python train.py --n_layer=15 --d_model=96 --extras=["capped logits"] --init_std_qkv=0.0466 --warmup_steps=200 --decay_shape="linear" --final_lr_fraction=0.0 --batch_tokens=16384 --seq_len=1024 --doc_mask=true --train_tokens=125400000
Each number is 128 + 32 x the weight over its row's rms, rounded and kept within 0 to 255. Layers, rows and columns count from 0. Numbers have three digits each. The size before them is the row's rms in percent of the matrix's.

# up: layer 9 MLP up, 384x96, rms 0.122, rows 356-383, columns 0-95
# down: layer 9 MLP down (transposed), 384x96, rms 0.116, rows 356-383, columns 0-95
up356 101:082132117144098153117169090093064152102182105094157151128139147100181080135145081106155155063154091159185142105106105106114151138071149072136124069153201115148152123134143143094133128111178142147119131107167153134029160100155149150132132157152106179133132161048147155128143136143166106116
down356 088:130146112087115138201105177158172049097096114112144110106141136119086136065137172145166111123105149120111072118176125114090161165168070144127156127134167143146133148104116093214120164189100095186104136085097166144141146156127098143105114149117137119155082060131069158111090168133159136147
up357 102:120134170138136103107133098145135138121197094138107105131126124123130077129146137152185163113041088112156090127163186142096121103167112196113165086085106113134137133151111127196127139080080146184118129126147152077112134141169120132127117180043095108141162137090061106185101111148124080173
down357 100:087134181140154106138143162148142127093146064157162130131151179122089104182081075102152138138076135104115069127158099178116100174164149095178072182096123126200130098089149150121072171100171083160137109080135135183118114063113132108154167083092148100120130142140119164128132153145118144093
up358 104:116110145115125078150173114164107053165208134147154193115103151167079103133146112096132133135200098069112108104087161082128135130059045123155134189164078128147100129137151124143110151143103149151148082149149111170093104155128115159078161124139152140144168137135151164142080124103138111075
down358 107:154117144171131109074115108085134145145083117157091226133097147173118119115139129142169149155148087143069113119099126143086191124170147127152081116100127119099150056106137169045094088142141067109187161141130078151103147156130142133116090106138098083158113110102180119157141123117196158127
up359 064:207132107093085126145069141127121110128135122090122149119124089084120110129137149128107152068160095178104087167131120133099201081120097154142094158120092129187127104141115083165098077109191050131128126108113180161132098153051132149133178152129121193169162167131168103087116108117129106111
down359 072:098124142103138184117106096132147177187122118126161115163111125143147164127099117088076070153109155134165091145155083139095157131134134093149159133163118115119170095115112067198133110087102163135154059116160064160096151151186125080072090107123115181127132096149078101152171190114119094176
up360 081:146137096166184155107132159156149078179113122131125143122125112157148123199176171129119116156072084136134132148204187101092157123108166134116111134114079111096151094044146119145165140141129077090087102176125116139094132085103113097142086155127148126166160091103177102036114094130093130161
down360 089:139129116167128101107083079145125177104167200057096080183148164112103115132120135138106146070125104130139151133142197197203108110095137162131136151170127144167085102104144098152132120134139089129153115121121080138130148078138074090135127173180090132115092173127086127096165137178093169082
up361 098:098050087066158175145185125081180106107173157158135126124092141136144136114134070081103132135155125156146109045116153120189119098113094124124144163172170091157185124130119118135094140087113119129124120152163103080123068120118134164171186121165142100164198158103140123121112122066118094126
down361 097:132210194159092158131135144097111097131133153067100071161209117105112088071127170124163125077110139131144059170151123119139147133126184153129071119125110148131131111076154144122182084192136131157123107115108146109093132133124180085135145096143115087091147079083105174098120145164143139165
up362 113:099208203137099171126080102131170049091109160113146122100104104163158136136164177142136109139122121136091105105098132129091123072082130095106070165145109134171154140133154128136125142152183127174132089095070196091138176090162124176091147169107170135129103132098139197100117143112112130107
down362 121:147159120132113116200166167149132100096149067089105133136153124166117116058120126073061091078131127095144130166147139146185148177098096112133130151174123110133086205119155086150157102129122086189136124126101124069099152136129139159166117159116104173104055105094155154144152185135097085107
up363 100:140148057044162111177098126081171136129104102128131068073113151171102149155122127112148139095162117121097122152125159161126162168052111117142115165105084146103134173191118152110115115089142114131151164115092135149120134200079156086083144137105124110140122134158168124170128182167046145096
down363 093:146118206158132166123110137170070108117156119131099128120156091081120083105176099156116108162132111120106154100138142101143197081124183111089125070126132106131133117093174103190144143138118162100068136108140144125168109038140163168163092094136139181138131086097091098118148084131208137155
up364 064:122146146081021120140162133149105091116190157085126152067188117107105121166162108122105148132132102086059137132177126105146125174127117141159138154102110130161159092076101049102115086088173105136146122083127143096152107098112161130110129182104163117143069152132143120181101116162086160155
down364 073:119128144132181162166124076102131156128116083121136130146060123111180121130173132154092014111115162164156160122119121118065096133150139107150074100160133151105097195151131115140151153095124155101124076163166076141125167143165055143108143078146142129137148081149189154133137144074142113083
up365 105:107129161112169171143135112135140122073155135186130147097171087183134119142148128090092104066083145140103078088166116071140171101149128157089155112142104154091146117116115138186131146122141169141067131189115132135127087072082143116083128211139113151117135155155185132116127106074191149189
down365 101:139149160109062165125131128205115167135161115096086076149114119110130118139078115176088176117106042180158119174108138149136153127072119096107167134108098125127138176152106202102142159096119104133100158100096143129072117141129176139120140072171159115106159064108142164180119139137129139065
up366 105:100086100107138107152154161125061112080119167095110068088143122146101147191149135121161135068110118174129118158068115144098157068131102121117073100159172173162160141123095161116090179179158147177107171164115116132075101149106140140126123211148107123158170123181089099125105100105170129138
down366 096:182136059149085123175181168124124175071185094188163126131129130131084158115084094163131155126110133060087115135151144144131165171145155059113130149127123164098101111134116173162098133095125085098108162094120163087186179112077088159162147112120098145138085135093080123117182124158117137120
up367 129:137136121113101158160114105172061117135104124145095100111135180196137132105143136088134182107148033166102081085102191099153177115167131099114118140122126152135095154145133159116105111133057141107071137117200133077108192109134125131136155141214144118107138153063110124116096121148157098118
down367 126:108162094072148112133104145129163128178190113125101121039140121120118111070227133106110144141125110133132111121058158116137145111153078141128098076119175137150145146134103181148146171143071171143134149087106118182091104121094131142192183084139085117123110192113100147179106150119126108147
up368 107:075095179121106112097151172137152134119103206149126198097124123068085098133124124158167166116143151130154119147178125144088156136148141142144111113155055142119101098089128143053096142137170124136118126102116080117100105150050142129135128195111163113137193162071067165099151116088094104133
down368 108:203127106170161092116152181162122078129129175096141082111122120125115123149129147122078145181060131133120111168091063147119124117115144072117103133189146110148087122108131178175122139136133100154136128105092108103161097118111146133168150107184129138190147064102101130158113107156063184045
up369 108:177157152119104127153130099158152107131089128134133120096152106110066169147131129098128075198136126144132135139113092105153071080109061149115105174138145120155163083187135136123158100105180096143072117147091209053086079088111162136129074133110178097113152131120180108157169131137165169118
down369 106:139101075152113094179151096141164123133138150103110146095144132093073119221153157135153107073176137118196087044134140167170104096174077123076157160148110184135117113160127133138104107140151114177088153142096142124175123117064130095131129142099136123094144157130093075125197104148098119120
up370 103:154112053145161149093095093167090146100163162124148154129114155137134149160101179138105128168144077168094188148123110115097118151154105138121071108155138105161203170157056082115123114117134136159128083167144166125039141155146123144078082133174135102176105111175142118147128193151111123096
down370 106:120138132165173147101113114113122153061113151088084115107097095166117103101135101152108148175072136113120069127137099109158104149137162126100140186137122130133187179122113179147158152101112154135083166093017140150095111145140153130132153099166151164134149100131063178058156121195175131126
up371 106:193099137123168120160158112113109091198114154158122144110106121144121166105100156124109166173104170160076137165117118123106176103151102087069060133151132099104140088162137166195039074101129128126159124131100196118125163119137081101117127168123176100180132116202105145093098133116122129133
down371 099:096181154134113158124112134126178122126107162107129111121139082093195087184096128195188129088096089092133129116162132119116094132096190154116149056073070116128196091108101160144142081133121142145089146088128098131092106111128124106121180125135120118096228182156124102116160150111157139125
up372 120:109140092169174088113092181174091139124161146130075138130133124166184134157120085097103133151087135128139088115138141081143115108133072151165138156168160113122143156138109128115164157113080131094080080078178146173103159190100150202127151184136081122134086106124142185194161067112155122145
down372 118:105129123180092134079092141130101084132153114115140126212141093128123125114092181199140176062144101164126187103154078155143092161106172178142132121188161152143145095077126135138134082110060147093214133158145120135129105104127130124126126116132139103159170113094108093113090130057087146126
up373 107:133164084126139122109138153110183095141135152136129152140102133183077146110133125116214160081085115159083090159150160120077140113145149080148084122131130151147114039131212142150153122074115082129164192129133163092132124096134071093160091150131130122139082124142105140067142164111125064157
down373 100:118122125190117159102123068185101166117128109122106150106135081133150105143075106140096110155146079130125176123056114125164135171123123176104172090100161131169115129135121138122136135072146043114120100129124117199148237124135153143149096117148071136139138167143151167176091075153102130091
up374 099:090157112132112184140103122152138138144133089139110062164110163138114104101212191129148155119135148120118069131108200095218099099146084157117089120097152200136120134088147141137114112118091164066127115164131147167192083177144113142099121192156120129141103081114140086126129114140126109170
down374 097:162092045123092089179080156086105121169130133152153133164140129123071096092208116096138178179137097105127129123152167157111165129136091142111187086126071166180085156093112154108112115108142155118161100131142083122137142087179107119083122089064130117179167132112135170101141148132173125158
up375 111:140134077159106157072118113072160167161147116086133142116115156122113094166106112174183104132158138156132155116076115095179153107138114143137095130110105139044172155176148055128133100096219117082146124136103143076111071097127093130155132195121177108130162122096155131140156167147124162177
down375 104:137091163118172139108111038159097062112148150118119143136146192120129154146072124152166125134198138156073125086125116063089153188134115115107123165078055147126132162120169116155163113174121066093088073152112171121110112122176161166139162142123125133165111162123152115126111072143120151111
up376 071:133076085164196115130069165127174135063150093101139144118128125155081141195159127075156077149143076150172119106126166131080142120129143162175094131127135091127105124123137141112141139126137125114135170185128108138151145144129196173144096118077102177134175132145194071057098147130119077097
down376 074:067091174109155109147099099094083143181095097104139090126143102084173148130143111128141082131099145158160145096149081098118156091069170062094130156117096110179175123135186131127111134165151179148135078165161182158093171089173129076118149124150143112080127128156115144143192187100114129151
up377 078:106139176126154148127154132155122125109132164109111135115133131142083125080107122122120118112094110144153087097126159102090120119110135159112131078083120072086075089185226184119130159126070146133155189134177086106115122125142131209156144190205116178182146129084142142110080149110164122110
down377 078:118135108159152119092099045079168117186141116160170120130125036097144152088145137080066102151102091131151104165105131115134113153119121091124130147111147152160170178158142080140092129094091123073100119151182152129129110122186138135192144155109092119121087127169112131119214168150150154171
up378 108:054148093085115079136148145159131158130150113143097120138165098123160083131111159153121113091160060117125136137156121153170162124157104121072128108069146139155172109179114046189181187094170159116067146143148109145102133099123141149147102117102128128116164128116128090098080180059143129065
down378 103:110067118156124125079126124144164128141136152074144152110122131138188125173080130133098119060123209087150162106116107134118165160116110117101106106128092119134150105114186136150149140174147051195143189113106134132107071124137140124138098140109138127201047140095166199157134117076110145156
up379 103:130112112162109135166073144107141104175141133056123182105123129149100162169164127137119053176078090167152145146147146112154104149106143129137116127162122110098147124157123107087163077134126049187134076109079210137164146086150079136105154133144170074124088108124087176177128137124141103083
down379 097:111102100087106133134146164103148131150052104123222190124165125180101152165153130145196155185105077116119125155094096116129111146141134118150122085092157133085137095145124147129162083113180088135108141157080106087126122162129123124131107124127176150140108126071049192090144096157173086152
up380 095:098130081115178107123164092095091120148173145114140195137108095168122111148173176160152101148109164101192161116120140130126099076082130181093082151148149115099125142176129170167071103144092158096071157099155125177148132074061110132116094146152168118139116103146187097170152127119085076146
down380 097:140110121149151115159097163131134156103141075098049139117075176083163062202096125102112141100107164107138127154107156147133126128197165055105168182139095080150151109056141141159161121132116144110122125114139095069137127133135089152175132090196132089123164149112096155094141179110122163132
up381 065:127128075113057128143129106147151091167159160119127147105142129142067095115099116080116078138152129165099105100115110121140129083109176179181114088099114091140144077162143143117093153155134136160148155091132180140200114176129138206150144153134108197147134104105103113058062182145078154126
down381 075:153119162103151143106123083103116194103146140114172048126076166104160186165140124148118094170086168137159135127162127127127088142136140130075128132143128172104159151080095099142197091114062174129128104129159096139108150073172128066081129119117105129130116156186115127187205097105124096124
up382 070:154090115085087124141135165103126115159114131091118131107128092108095120157199179081118138169137175164065112093192112086169116139088171130141115120059135093147106100111147121111111091117133089116128147135204086082185112139105124198142141123179120151163116096123115166170076140174083176157
down382 089:124163139122133077129159143068101139158128159171133126141158153156193142135107124081164103132113107090114109109146119163158079136120112121168088112142134196181139125085119140203125142175141076099124054118042103111101178098080164105147133117150084094090111173115174137049136143135152120148
up383 111:072168155146149099112186083149180149117086145121089172087100189144107122158130136157149089179165066171153123164118165118103140137162102075082116124122115114128139126131139124131099159174140138067110155093193099161121148190101123123122149107177167130114106162151168122130036102105122139066
down383 107:176148085145129154120101203096122147127107099121155156121127077132165137092151103081114152096107111111098188152143186061104128158077131143169143084167162161092118087183190171093128068123123111089091134135110199093143123070162150141131141110132089139102125131105123143145190146132069141171